From a checkpoint of a small transformer trained on Wikipedia.
Training: a variant of Muon for these matrices, 154M tokens.
Each number is 128 + 24 x the weight over its row's rms, rounded and kept within 0 to 255. Layers, rows and columns count from 0. The size above them is the row's rms in percent of the matrix's.

# layer 10 attention query, 192x192, rms 0.0908, rows 0-36, columns 0-47
size [123 121  88 109  86  90 105  81 105  88 104  89  96  97  98  89  98  93 110  89  89  94  87 119 102 102 108 102  99  96  98 114  71  76  81  86  86]
[[ 98 119  93 140 158 167 182 131  96 134 185 138  94  91 110 129 139  88 145  97 118 105 118 122 134 165 116 119 121 103 151 143 147 109  97 122  98 177 105 141 106 136  88 141 135 120  98 122]
 [160 106  96 118 145 119 146 173 131 101  97 126 109 151 132 125 157 134 117  83 126  72 113 108  68 153 152 143 156 176 113 151 133 196 118 144 132 108 114 132 149  96 124  83 135 107  72 138]
 [110 126 155 109  92 122 146 145 127 133 122 147 100 151 109 126 115 154 104 125 122  89 121 178 116 118  74 149 108  98  92 128 133 175 114 161 109 122  77 129 106 135 137 118 166 123 153 117]
 [106 117 135 167 122 114 110 162 135 114 150 152 134 121 145 107  74 122 163 131 139 106 124  78 158 163 114 117  96 139 127 135 154  91 138 108 108 126 126 121 124 127 124 156 107 139 161 126]
 [110 131 159 104 100  94 109 152 167 116 143 107 117 147 100 159 100 120 151 114 140 128  96 138 132 124 118 134 143  99 107 134 135 145 119 125 146  97 144 117 130 164 146 143 130 113 129 119]
 [108 137 171  95 102 106 131 145 134 147 123 138 107 150 113 110 120 146 126 136 136 105  81  91 135 135  97 145 138 119 143 121 123 137 102 114 128 126 132 141 104 151 102 136 148  94 120 120]
 [122 122 155 116 112 136 141 130 157 118  87 129 115 141 100 160 137 157 142 166 123 155 101  93 125 121 116 123 143 129 143 135 131 154 128 121 152 113 107 102 121 147 109 130 159  82 120 130]
 [129 156 124 121 123 169 136 119  89 131 138 153 148 119 129 143 125 148  66  88 134 117 123 131 150 113 143 131 122 122 144 138 158  84 127 130 100 144 115 139 120  92  75 137 108 151 109 129]
 [143 131 140 105 156 121 100 147 104 128  65  95 115 151 133 117 125 139 181 151 120 115 136  71  93 138 135 135 154 129 126 183 118 174 147 159 129 142 109 117 157 147 135 133 149 101 137 132]
 [ 97 115 132  84 124  62 125 124 168 160  81  93 118 140 115 153 108 126 117 138 157 115 126 124 128 129 114 134 141 165 123 169 112 130 136 174 123 146 118 114 114 151 110 136 144 120 143 102]
 [153 106 105 118 106 159 110 145 134 160  76 117 142 102 163 122 102 146 134 140 140 112 138 127 129 175 114 167 149 108 130 180 154 134 143 158 157 113 160 131 150 153 156 138  95 133 165 138]
 [158 128 128 135 137 151 121 130 158 133  96 176 124 132 162 104 143 130  82 116 104 134  98 161  96  77 128 109  76 124 119  92 109 135  87 154 108 112 130 135  86 159 111 140 135 137 124 145]
 [148 134 130 109 116  85 189  95 134 125 137 103 122 125 139 168 115 142 142 109 141 128 111 144 159 162 128 156 158 127 159 138 141 140 136 156 108 139  68 127 140 132 142 161 127 123 149 117]
 [143 139 131 170 166 115 128 107 146 101 173 149 149 135 146 118 108  98 111  94 141 115 147 117 116  97 148 111 110  78 101 165 130 133 109 119 159 137 174 113 111 123 123 112 128 144 153 132]
 [154 143 154 140 142 108 110 130 123 142  65 104 136 109 135 102  91 158 127 130 117 126 111  99 113 118 166 163 175 164 144 151  95 152 135 141 144 126 104  94 128 115 156 157 144 139 137 136]
 [123 113 120  98 145 132 154 124 135 147 177 152 123 141 117 163 122  91 108 105 142 107  86 102 114 198 130 103 152  93 159 144 141 106  93 178 115 129 123 123 140 172 127 185 121 105  99 120]
 [132 145 153 119 113 152 113 144 119 107 110 158 141 128 135 125  98 107 175 134 154 105 139 133 109 167 158 149 123  93 129 112 116 157 142 124 139 137 109 103 182 132 126 106 127  93 163 108]
 [121 116 123 112  94 167 151 154 103 140 121 128 148 104 166 131 162 102 118 112 121 126 115 150 137 102 106 103 129  95 101 129 137 106 107 101 115 141  99 120 173 147 146 124 130 110 141 138]
 [141  98 134 149 100 143 120  96 101 142 169 166 122 124 156 104 109 170 143  95  81 123 132 145 134 105 136 104 109 143  97 145 129 129 163  98 124  99 157 129  94 118 117 110 145 146 119 160]
 [116 192 128 140 121 132 111 109 138 132 106 131  95 152 134 103 107 137  76  99 132 134 104 106 144  82  98 150  90 143 129 100 133  97 117  93 137 109 156 150  87 151 121 178 137 133 119 140]
 [134 112 109 137 118 123 128  92 136 143 112 155 123 127 172 144 142 154 113 118 148 166 111 119 157 105 139 100 128 131 121  77  88 115 152 152 116 143 118 152 118  92 134  88 113 152 138  93]
 [114 162 164 133 121 166 115 130  91 141 131 153 142 154 149 109 150 125  96 145 134  89 126 118 138 162 145 120 170 133 112 143 139 143 143 105 106 115 116 127 167 122 128 144 133 134 114 137]
 [139 132  92 117 131 158 168 146 118 120 150 154 162 139 126 146  64 151  95 110 152 165 147 126 150  64 135 113 127  90 127 150 122 156 133 114 120 110 149 148 140 129  99  94  99 171 149 104]
 [135 136 120 128 139 191 101 139 114 121 132 116 185 111 140 122 107  86 122  93 140 151 131 114  99  77 167 119 146 124 126 186 140 120 113 118 136 117 145 119  92 127 130 148 135 102 133 102]
 [123 130 154 130  73 181 148 173 114 102 122 113 122  83 130 134 143 128 117 151 147 127 127 105 124 154 103 131 153 134 119 114 118 122 127 160 131 100 133 122 171 168 140 134  87 138 156 150]
 [134 157  94 149 122 151 129 117 116 121 123 102 155 109 121 129 144 108 102 152 138 123 148 160  96  94 104 105 113 134 175 124 115 103 143 145 123 142 145 117 149 125 131 113 105 154  98 108]
 [112 161 148 151 150 129 110 140 122 155 123 126 115  94 150  97 126 143 100 115 163  96 135 122 125 123 100 173  72 158 114 133 127 133 146 128 120  98 125 112 132 167  87 166 142 125 132  95]
 [122  69 150 135 110 114 163 155 117 127 135 102 119 133 136 165 147  97  86 126 144 159 113 157 134 102 148 141  95 101 176 124 104 122 158  85 129 143 113 172  76 119 127 105 123 150 118 128]
 [145  90 178 140 126 119 114 166 146 139 137 153 106 117 164 127 127 125 119 163 173 121 132 138 126 164  53 138 136 112 120 116 121  71 128 144 139 115  93  74 140 140 135 133  95 141 158 132]
 [150  74 115 178 111 125 153 121 138 147 179 126 148 134 135 105 150 136 174 105 124 114  93 183 120 122  89 133  92  91  89 107 123 111 109 156 133 125  94 147 113 110 112 111 124 151 121 136]
 [133 139 146  98 109 177 135 118 100 114 112 145 134 115 114  86 134 101 104 174 155 174 114 147 129 163 132 111 107 115 136 148 137 110 117 147 102 114 133  87 108 131  95 178 104 181 149 139]
 [105  91 157 137 115 161  87 126 144 159 154 133 130 145 122 111  78 100 153 138  97 113 118 136 141 162 127 109 145 138  96 103 127 112  92 119 148 137 104 102 132 122 104 150 161 105 138 122]
 [142 109  98 117  99  96 133 119 153 126 109  88 140 142 121 154 127 132 134 120 119 122 108 144 111 174 126 132 143 111  91  89 138 133 115 142 135 113 122 146 153 136 138 147 164 133 102 120]
 [119 127 142 148 163 180 128 169 171 137 105 140 130 150 138 142 142 111 132 146 147 106 152 176 123 157 136  93 150 141 112  85 103 125 123 137 154  95 128 132 133 133 123 160 128 156 133 158]
 [138 133 141 120 138 139 146 166 173 146 132 143 117 144 149  99 104 176 134 151 147 104 128 134 120 167 127 163 150 142 111 132  98 122 118 164 143 149 129  92 134 216 117 141 130 145 128 138]
 [149 171 103  93 138 154 133 143 161 159 103 101 108 110 110 129 120 103 169 126 159 138 118 119 117 152  91 120 149 146 106 148 143 142  97 137 156 117 111 135 165 162 122 137 184 123 116 143]
 [140 157 114 127 128 155 121 122 171 122 113 120 115 132 123 122  87 159 146 148 163 124 134 146 122 128 103 121 128 130  70  81 122  88 142 182 154 135 110 147 148 173 117  98 214 136 174 160]]
# layer 10 attention key, 192x192, rms 0.0819, rows 0-36, columns 0-47
size [ 73  77  67  85  73  69  76  80  94  78  87  85  81  74  78  71  89  80  81  78  84  76  79  74  84  83  73  75  80  83  68  84  70  75  66  72  72]
[[123  70 153 128 183 106  81 136 149 103 128 130 126 121 165 107 149  78 119 124  87 141  66 155  79 119 153 121 128 153 169 157 104 145 113 172 151 131 100 121 160 143 135  95 141 149  75 137]
 [111 170 128 119 106 101 113 134  81 134 145 130  73 113 121 175 132 153 170 142 177 138 106  92 131 157 152 113 122 121 133 125 115 134 135 100 117  88 132 127 119 119 112 129  91 126 145 159]
 [143 116 126 167  94 159 109 121 119  79 129 172 145 134 141 116 122 139 153  78 147 137 107 137 156 118 105 121 169 133 119 122 130 151 157 151 110 140  89 123 112 107 161 132 129 139 147 110]
 [120 140  52 126 116 122 135 155 136 120 125 104 122 121 148 104 160  97 138 162 107 120 109 120 149 170 126 105 112 167 112 166 109 161 131 132 151 148 145 133 113 132 139 121 112 120 141 113]
 [159 131 118 139 138 150 124 172 115 101 128  89  94  99 129 131 137 122 114  88 122  74 109 148 182 145 158  84 155 127 129 173 104 151 116 131 146 123 109 107 132 147 137 120 159 128 130 126]
 [ 74  79 154 180 177 153 129  94 123 130 143 136  98 114 154  98 138 125 120 159 120 165 138  91 154 141 170 152 106 130 144 158 112 132 119 192 141 118  91  85 130 122 162  90 135 131 142 156]
 [ 67 116 130 110 116 107 121  95 196 213 101 102 127 135 106 110 168 148  97 149 137 150  94 118 126 103 130 120 136 137  70 141 134 103  80 112  99 134 103 152 149 133 113 122 147 140  89 149]
 [134 150 129 111 141 108 110  92 136 152 132 124 164 137 161 148 151 141 163 187  88 156 116 112  72 123 122 121 123 117 164 116 110 149 128 133 109 130 130 119 140 101 135 155 100 119 120 116]
 [118 107 119 113 119 157 137 154 130  97 141 125 152 125 129 112  95 111 124  64 136 103 131 127 163 104 164 120 175 116 121 164 116 125 138 163 120 143 165 128 118 127 141 156 163 117 125 105]
 [135 149 114 104 127 122 196 108 141 128 133 125 140 154 137 111 151 155 120 112 131 141 110  86 168  69 136 126  90 135  70 108 128 134 169 165 156 104 147 118 112 123 114 156 153 114  95 121]
 [125 126 132 159 117 162 122 155 144 143 140 120 163 124 138 139  92 105 149 104 136 135 151 162 129 164 153 119 137 143 157 111 120 117 144  99 187  80 159 114 205 140 132 144 106 132 111 103]
 [106  73 164 131 144 148 106 133  69 170 112 148 139 159 132 135 110 117 129 114 157 126 122 111 127 155  81 127 141 160  90  86 150 143 141 129  97 135 118 138 168 146 149 141 147 138 151 163]
 [104  93 130  97 152 136 115 139 126 137 113 113 127 127 117 130 140 163 118  95 168 133 122 126 153  84 142 146 119 143 111 180  75 123 139 142 113 149  95 117 135 169 118 139 163 126 147 139]
 [137 158 112  65 146 141 177 132 117 105 125 129 127 149  72 111 139 152  72  85 140 117 107 130 145 154 133 131 147 139  96 131 156 131 108 126 141 145 130 154 119 109 124 128 168 129  77 107]
 [165 111 145 125 114 131 106 135 102 136 129 119 142 100  96 116 137 128 145 114 128 165 148 103 160 175 124  95 146 156 138 124 113 111 155 103 130 117 100  95 122  84 185 121 120 128 112 102]
 [116 104 165 162 149 160 125 163 139 130 102 114 134 149 123 133 193 153 105 123 139 147 146 122 104 113 135 178  90 119 149 124 160 124 138 114 103 123 142 162 149 172  93 180 132 114 110 130]
 [150 107  94 124 139 106 154 113 144 135  91  92 106 101 163 124 156  94 105  94 133 122 138 123 124 116 109 104 104 108 170  85 119 144 151 141 131 135 143 143 116 144  98 157 130 139 111 137]
 [111  78 111 139 135 141 116 148 166 130 110 159 125 106 112  80 198 123  96 125 113 114  97 144 127  87 135 146 166  88 122 148  98 106  92 123 108 127 139 137 121 112 141 154 101 110 118 120]
 [169 138 123 138 100 123 124 124 128 127 133 143 144 116  88 134 121 191 104 130 138 136 108 124 136 137 175 167 210 116 113 156 123 123 150  88  75 103 112 138 119 123 137 133 126 138 137 161]
 [113 144 118 129 150 133 155 146 140 139 149 132 143 122 169 122 126 111  89 148 124 159 150 122 141 154 152 103 100 156 106  93 124 132 129 129 116  87  95 130 117 152 130  93 152 112 133 110]
 [127 125 151 138 151 130 137 104 164 109 143 118  97 133 133 146 148 145 111 161 143 163 138 127 127 133  92 136 139 119  91 122  89 133 132  98 119 172  92 118 125 125 121 140 110 139 151 114]
 [121  79 136 123 186 140 146 130 140  88 127 155 128 148 187 128 112 112 140 103  94 134 110 131  72 130 111 123 111  89 150 127 142 146 119 151 143 126 172 102  97 123  79 140 141 134 125 122]
 [ 90 133 135 160  91 123 123 152 142 165 173 141 118 120 120 168 104 136 139 123 108 125 123 154 126 151 130 100 125 132 152  84 141 158  74  67 125 110 128 123 156 124 161 119 128 133 138 140]
 [148 137 125 164 128 172 146 134 187 122 140 163 157 150 115 137 134 114 105 106 105 100 133  96  63 130 147 115 139 106 137 127 123 129 141 131 153 113  86 132 112 118 142 155 150 136 123 116]
 [163 128 134 149 128 166 102 121  91 157 144 158 111 111 161 161 128  94 172 149 146 120 129 143 165 112 104 168 149 160 180 106 113 136 125 113 135 155 153 123 138 134  83 132 155  95 136 166]
 [122  50 105 189 122 132 136 130  89 148 129 175 126 185  97 129 121 146 102 146 143 139 136 157 122  92 126 117 133 125 132 120 161 118 104 153 145 114  92 136 162 114 110 148 117 147 124 119]
 [ 82 135 130 132 146 110 124 136 139 147 145 137 100 156 158 174  73  97 140 134  82 149 124 111  97 121 157 132 115 146 120 132 110 105 115 143 133 109 145 125 152 157 129 116 162 160 169 129]
 [121 145 134 108 117 131 113 171  73 145 102 129 171  81 108 106 131 154 122 130 153 121 114 125 144 122 101 151  95 151  83 111 155  89 128 129 117  80 131 144 124 105 115 134 135 105 142 120]
 [147 107 135 118 159 151 113 131 152 128 124 153 140 149  96 113 142  97 127 120 134  83 135 103 157  93  99 115 150 118 153  93  97 129 109 119 137 136 149 117 169 120 171 123 152 151 110 107]
 [ 81 101 140 101  94 129 138 163 121 119  99 161 153 145 105 104 125 162  93 178 153 127 143 136  89 102 144 161 148 145 147 117 178 158 124 123 135 128 108 122 102 120 149 118 144 119 162 140]
 [156  88 148 159 125 128  92 161 120 136 161 153 134 136 124 135 162 181 168 127 122 123 145  74 127 134 127 166 154 129 138 130 127 129 124 146 139 111 118 113 148  90  95 127 140 103 163 171]
 [148  99 185 117 133 124  79 123 107 165 135 136 141 145 114 102 113  91 140 184 140 126 141  92 113 132 106 125  85 154 113 160 140 138 129 111 143 105 116 149 101 101  89 135 123 140 110 160]
 [ 97 151 106 106 109 122 111 145 116 159 137 156 144  68 108  66 155 111  91 129 143 146 141  83 130 139 163 118 104 127 142 117 102 101 134 114 145 145 123 111 129 157 126 105 128 154 144 111]
 [155 120 145 155  85 138 125 165  85 135 123 112 123 129 120  91  93 165 131  87 112 101 115 105  83 118 135 160 136 118 111 102 137 119 129 170 138 122 139  85 140 116 152 127 120 150 145 158]
 [ 92 136 157 163 132 123 154 136 138 148 191 128 161 133 135 135 134 108 116  86 108 115 163 155 138 109 104  95 117 112 127 110 123 110 108 108  97 107  86 144 113 128 177 135 131 110 107 171]
 [172  73  80  93 147 120 114 107 106 112 105 159  89 165 180 125 144 156 113 117 140 113 133 143 116 127 129 148 128 103 160 143 142 179 153 141 117 127 124 140 142 106 160 170 147  71 106 144]
 [147  98  99  96 105 102 137 150 102 126  92  91 100 113 145 123 156 132 150 138 121 131 144 121 135 115 101 114 106 148 141 129 125 141 145 161 164 148 105 154 124 131 127 137 146 121 127 138]]
# layer 10 attention value, 192x192, rms 0.0863, rows 0-31, columns 0-47
size [ 89  82  82  87  85  88  81  94  86  87  87  87  81  84  82  84  85  89  86  88  85  91  80  84  88  89  81  88  88  83  93  81]
[[170 168 161  98 144 144  85 163 165 117 126 124 126  98  89 136  81 117 117 122 121 155 136 102 164 149 123 111 114 154 141 119 138  60 114  81 131 126 126 119 121 104 117  80 106 122  83 135]
 [142 125 130 132 148 140 135 123  98 154 122 155 120  70 146  97 141 170 131 129 131 145 126 141 145 116 135  74 115 130 113 148 105 119 187 116 126 159 118 129 160 163 144 179  97  88 167 158]
 [146 107 129 166 122 164 100 138 141 148 108 100 123 146 133 177 132 150 100 161 138 107 159 143  88  99 139 121 130 131 129 158 115 135 131  92 144 151 137 121 106 120 150 140  93 135 105 131]
 [138 137 146 137 145 131 126  95 140 154 137 157 107 123 120 122 175 166  89 157 136 116  99  87 130  93  85 110 115 133 118 128 132 131 141 116 146 117 144 105  32 108 122  99 142 139 131 146]
 [104 105 142  99 127  92 131 139 109 101 147 131 129 159 109 110 145 100 136 130 129 102 171 135 125 120 116 128 133 101 135 175 147 146  88 117 152 116 123 139  81 104  95 107  96 121  95 107]
 [149 138 137 142 142 133 160 137 139 135 152 121  99  98 148 152 141  58 132  55 114 111 103 127 134 126 133  95  85 132 127 142 113 136 159 115 121 119 170 127 140 143  94 130 154 130 129 133]
 [172 146  91 149  93 152 136 146 156 136  91 132 103 120 121 144 155 117 101 110 129 112  91 122 119 103 142 108 109  87 138 127 158 146 153  96 133 125 130 100 116 120 146  98 113  96 145 122]
 [110 104 136 133 129 140 120 151 127 124 168 136 128 135 109 147 138 131 134  98 142 142 166 180 125 135 164 126 117 121 119  76 143 114  99 112 139 126 121 139  97 139 155 125 118 145 108 129]
 [102 122 111 133  66 124 130 102 148 114 147 155 106 154  96 143 125 117 156 150 121 100 131 146 120 114 126 157 123 132 141  85 176  86 159 167 181 111 118 128 160 154 130 112 143 167 125 166]
 [143 153 197 132 130 121  94 141 127 133 112 117 150 119 125 109 176 102 136 103 103 132 105 129 173 154  99 139 140  73 143 140 104 145 153 162 124 124 124 118 122 130 140  75 155 153 119 167]
 [149 128 131 140 169 149 153 113 140 134 126 151 114 109 175 100 133 154 109  90 128 133  90 154 142 165 143 139 112 149 129  45  96  95 148 163 134 125 135 110 146 141 106 128 176 128 127 129]
 [149 123  93 115 106 134 114 123 128 100 107 159 112 109 136  94 115 110 130 139 122 161 120 166 115 106 162 142 102 151 125 160 131 119  82 106 159 147 108 136 101 112 100 114  96 106 111 154]
 [130 129 139 133 130 123 185 164 159 146 105 149 123 144 135 123 117  90 124 129 110 112 154 120 132 147 104 101 101 143 138 130 109 116 144 159 124 143 121 116 165 108 132 137 113  99 120 142]
 [112  77 170 126  95 129 150 132 127 107  85  87 110 149 138 144 143 155 130  87 115 143 156 116 129  94 150 143 175 156 138 124 114  77 169 142 108 161  90 132 137 132 139  98 164 143 114 122]
 [151 131 133 140 129 121  85 107 162 103 139 120 133 147  88 137 176 214 115 143  89  99 158 142 128  63 131 110 143 107 144 111 108 132  97 139 193 120 125 107 120 119 110 148 144 128 108 141]
 [ 99 141 113 147 129 102 114 145 122 180 121 124 116 129 103 100 112 115 170 167 147 131 118 112 128 112 124 145 130  97  99 105 125 115 137  90 140 116 143 154 128 150 145 123 135  87 103 132]
 [ 96 130 146 133 101 129 118 119 138 143 112 113 141 116 122 105 129 128 156 156 107 156 113 116 102 110 133  92 194 127 110 119 146 109 140 148 131 170 146  91 107  88  89  91 149 160 128 129]
 [108 142 122 116  96 151  88 129 102 162 111  84 104 158 145 133 145 142 133 121 144 143 118 147 133 122 175 111 109 123 126 139 126 159 195 147 145  71 163 119 142 115 144 110 175 152 150 130]
 [142 136 112 116 121 101 159 115 137 141 154 151 116 104 102 117 137 115 127 127 137 201 144 122 155 137 127 148 114 136  99  70 130 125 163 115 111  84 142 121 153 150 166 166 146 124 145 141]
 [151 138  91 137 144 134 151 121 133 130 154  85 120 120 148 164 142 143 104 150 145 168 128 113 109 197 176  77 115 132 105  88 131  84 115 122 109 149 113 140 175 109 113 135 149 148 114 103]
 [139 149 176 103 145 128 132 154 179 143 107 130 135 150 116 108 155 120 119 127 130  98 116 144 129 144 101 153 133 135 144 165 131 137  97  82 125 132 148  93  97 118  98  77 169 115 142 129]
 [112  81 164 149 121 117 151 131 144  97 135 127 129 124 116 142 144 143 119 137 126 148 105 107 136 110 130 148 146 132 128 177 126 125 120 148 154 146 144 122 111 108 111 171 161  95 159 142]
 [109 132 129 136 128 159 150  97 131 172 169 126 107 142 131 120 158 126 134 113  93  79 112 124 110  94 141  91 115 134 171 114 119 136 149 115 123 107 128  85 129 119 141 163 127 161 144 124]
 [130 141 139 133 140 129 105 142 134 154 134 131 122 125 116 181 129  91 140 156 168 105  95 133 125 168 134 148 119 108 113 130 108 168  72 163 120 137 139  79 147 148 127 104 132 106 127 119]
 [132 101 137 172 133  88  84 108 156 114  83 125 135 155 170 174 145 108 138 146 119 132 151 125 124 116 105 143 133  69 151 148 131 101 124 115 173 110 115 138 142 146 141 148 119 164 162 104]
 [ 87 111  95 143 100 109 141 140 129  92 157 165 121 121 111 149 135 165 147 160 100 117 141 119 113 108 129 149 141 132 161 149 105 138 162 107 101 140 141 100 143 142 167 122 135 146 152 124]
 [117 124 136 185 129  93 107 132 131 127 101 130 153 167 104 134 124 145  80 152 100  92 130 113  87  89 139 107 117 175 150 189 132 174 132 148 131 142 129 143 169 140 150 139 123 102 148 171]
 [117 139  81 139 137 185 190  96 141  85 125 125 164 114 138 118  87  94 142 168 152  97 136 106 133 143 128 123 131 148 140 163 137 113  84 124 106 100 165 122 112 121 157 151 199 102  97 120]
 [143 112 171 102 122 124  99 147 105 112 143 162 104  92 126 133 127 138 106 146 142 110 131 116  93 129 139 121 169  92 114 167 129 136  80 117 121  68 144  79 130 106 132 131 132 143 127 138]
 [141 140 134 126 116 104 165 130 136 122 131 120 126 148 150 100 100 136 129 122 125 136 125  81 148 170 123  94 115 117 128 157 104 110 171 117 132  95 128 158 131 156  96 141 104 141 146 149]
 [162 113 154  83 107  69 110 121 138 102  97 135 137 155 112 134  90 128 184 159 145  78 100  94 109  97 159 145 160 145  92 129 125 120  99  86 127 149 107 178 127 123 145 101 172 146 120  85]
 [148 130 123 178 133 136 151 131  94  87 130  97 127  84 104 138 119 151 137 128 130 134  80 166 111 147 165 152 123 127 116 100 119 105  94 115 100 129 115 127 172 114 121 111 122 137  87 142]]
# layer 10 attention output (transposed), 192x192, rms 0.19, rows 0-31, columns 0-47
size [ 91  82  79  84  82  88  85 108  80  88  78  94  76  84  77  78  81  80  82  87  83  87  80  81  94  82  80  90  87  79  89  85]
[[ 87 149 146 103 103 132 131 150 101 149 119 156 153 104 120 137 156 124 124 140 134  86 130 123 155 121 138 113 120 131 135 172 109 146 145 144 167 123 177 160 135 171  98 126 111 108 136  77]
 [135 131 140  93 128 132 166 122 145 133  95 105 175 142 107 133 135  86 139 114 135 130 100 116 116 119 149 116 116 186 152 102 130 102  62 138 118  58 135 157 127 130  38 138 112  97 139  78]
 [ 98 131 142 136 143 104 144 124 114 114 131 191  91 123 126 126 122 133 159 130 166 119 128 115 123 126 116 129 118 153 119  79 150 155 127 140  98 152  85 107 144  84  50 115 146 161 104 102]
 [135 120 141  77 119 120 110 102 155 114 115 141 141 130 143 139 129 112 142 143 121 125 154 133 117 149 155 186 144 126 103 128 142 127 155 155 183 175 122 148 138 137  38 134 124 137 108 124]
 [174 105 117 138 126 119 131 118 164 137 143 145 133 110 133 145 111 191 128 115 113 145 153 105 130 125 176 121 190 112 118 122 108 115 172 121 192 166 146 187 156 119 127 127 119 154 155 146]
 [138 120 120 111 139 110 111 117 134 134 142 168 136 138 135 161 105 187 117 135 129 148 130 118 120 118 138 143 101 102 121 129 149 106  99 128  46 151 134 109  85 140  68 100 168 149 140 110]
 [ 98 125 149  89 132 154 137 152  92  90 116  99 112 117 155 117 134 114 150 126 103 145 173 137 144 136 141 155 167 128 179 162 125 134 168 141  57 138 108 165 152 100 123 130 130 125 131 109]
 [141 111 101 153 133 118 137 118 130 136  97 131 103 118 143 121 104 136 122 133 114 108 144 116 110 147 135 122 176 134 123  69  76  98 140 136 157 111 149 129 162 145 177 125 120 132 140 154]
 [ 84 109 166 107 130 130 136 144 135 180 102 118 137 115 123 104 119 160  82  53 152 151 117 157 116 163 112 100 152 166  87 144  71 111  93 132 138 143  90 101 121 111 146 117 135 100 136 147]
 [120 123  90 128 152 132 159 134 143 169 106 112 148 129 135 123 124 129 112 134 101  92 143 139 111 128 157 107 124 122 127 152 141 140 109 116 162 109 163 140 162 116 132 120 127 122 140 172]
 [142 127 122 145 112 138 170 149 126  95 159 118 165 141 114 116 111 100 142 114 141  93 144 109 136 132 132 122 134  84 135 142 112 156 115  90 149 107 175 118 114 131 173 133 131 128 106 156]
 [106 159 192 144 158 111 138 141 124 162 111 115 113 136 102 132 122 103 134 171 120 114 116 104  96 122 136 170 140 115 153  78 153 130 128 138  70 125 136 139 125 120  93 116 138 124 139  64]
 [118 130 146 103 119 112 129 118 128 152 133 135 143 107 129 142 142 141 110  78 121 123 115 117 132 133 144 122  99 139 103 179 172 137 100 109 191 113 172 155 139  89 131 129 106 133 132  97]
 [121 163 120 133 175 142 107 134 137 131 136 175 127 152 109 112 101 137 146 147 129 137 111 127 129 123 106 107 142 134 134 134  63 150  88 121 151 108 157 140 142 123 173 110 144 139 162 116]
 [125 141 154  80 133 144 150 134 150 150 137 105  60 111 160 140  90 100 121 169 116 100 147  97 115 166 156 121 151 156 142 119 154  85 142 132 158  98 174 168 140 154 179 147 150 161 130 148]
 [129 129 105 126 116 127 144 124 118 107 140  80 168 167 160 146 111 117 116 123 112 123 142 173  89 130 143 114 128 160 127 133  94 112 175 150 100 111 137 144  97 145 115 114 131 140 110 111]
 [133 127  94 113 113 129 134 128 158 136 139  85  60 131 174 142 131 149  98 100 146 127 119 115 176 154 101 130 104 161 116 140 151 153  92 130 107 162 119 113 123 187 198 124 151 137  98 113]
 [138 109 126 122 149 129 162 122 174 106  70 116 153 123 143 134 124  71 119 122 123 100 128 150 149 154 120 133 135 148 162 152 154 118 117 126 164 121  77 114 143 140 103 121 122 101 171 157]
 [139 142  97 159  94 136 135  94 114 115 122 104 145 176 138 138 129  67 107 101 106 109 140 121  80 163 142  79 117 183 145 142 104 136  96 146  96 118 124 175 103 154  71 133 126  99 134 141]
 [102 128 135 109 103 110 145 142 154 125 163 162 145 130 134  98 124  97 119 103 139 162 134 121 148 105 117 167 110  91 139 151 203 148 146 120  83 129 125 121 113 153 163 118 119  94 134 171]
 [119 123 130 128 124 125 112 142 121 112 156 143 106 169 153 134 113 164  73 114 160 183 142 111 104 131 157 126 135 125 129  97 110 144 158 162  99 137 117 166 147 136 144 141 140 108 118 169]
 [127 125 110 166 148 128 123  93 122 107 139  90 130 148  94 155 129  90 169 137 153 155 117 121 117 143 134 141 111  96 109 157 137 117 125  96  42  89 138 171 104 133 145 123 124 126 115 115]
 [158 153 171 142 123 123 116 119 119 125 145 112 137 132 154 135 164 136 136 149 130 128 144 130 130 162 109 118  87 136  87  91 136 128 106 119 139  89  81 141 138 126 135 115 178 139 155 172]
 [146  93  97 135 116 131 110 149 138  92 131 159 143 161 152 128 126 129 120 112 167 123 110 150 153 126 150 188 166 120 120 147 104  99 156 107 212 148 140 113 151  85 121 132 118 128 140 160]
 [122 132  93 106 120 143 126 130 148 184 135 119  98 121  81 129 109 138 155 106 161 113 138 131 127 163 131 118 163 160  58 145  97 116 108 173 109 108  74 102 137 145 158 157 109  96 128 178]
 [137 115 162  93 130 152 117 147 171 174 101 150 103 175 136 147 108  84 107 112 168 123 115 147 101 139 111 100 128 118  73 121 135 144  76 107 117 121 154  96  99 129 106 129 167 100 134 134]
 [172 151  98 122 120 148 124 133 118 112 107 131 109 104 135 109  98 137 166 140 137 100 172 138 138 130 129 117 138  69  89 119 135 107 147 142 109 155  89 131 137  49 148 143 107 148 137 142]
 [117 127 157 128 126 104 104 137 156 170 121 125  57 133 127 162 135 183 145 158 101 126  98 145 128  80  93 126 102  99 125 125 115 154 116 125  32 153  95  80 122 125  92 109 142 150 129 129]
 [112 127 118 130 126 141 156 158 168 174 109  91 122 139 151 103 129  79 128 119 123 131 120 114 115 145 168 136  98 170 137 105 129  91 115 126 176 148 135 152 164 171 152 107  88 143 148 140]
 [148 134 132 112 148 161 111 102 137 125 149  70 149 136 110 145 164 142 106 151 153 149 104 145 115 110 105 148 131  67  82 122 152 129 113 114  53 118 116 109 118 105 155 145 154 121 107  71]
 [134 170 125 163  99 156 122 129 124 162 128 117 156 114 125 148  98 114 108 117 166 168 153 130 118 148  99 135 161  81 125 113 107 119 110 147 118  96 107 107 113  96 151 118 124 143 125 131]
 [134 102 144 119 124 113 118 135 161 173 136 200 118 144  93 106 135 122 157 116 171 158 138 111 128 112 115  72 134 115 153 165 143 134 124 120 129 104 137 133 136 144 110 151 131 110 155  86]]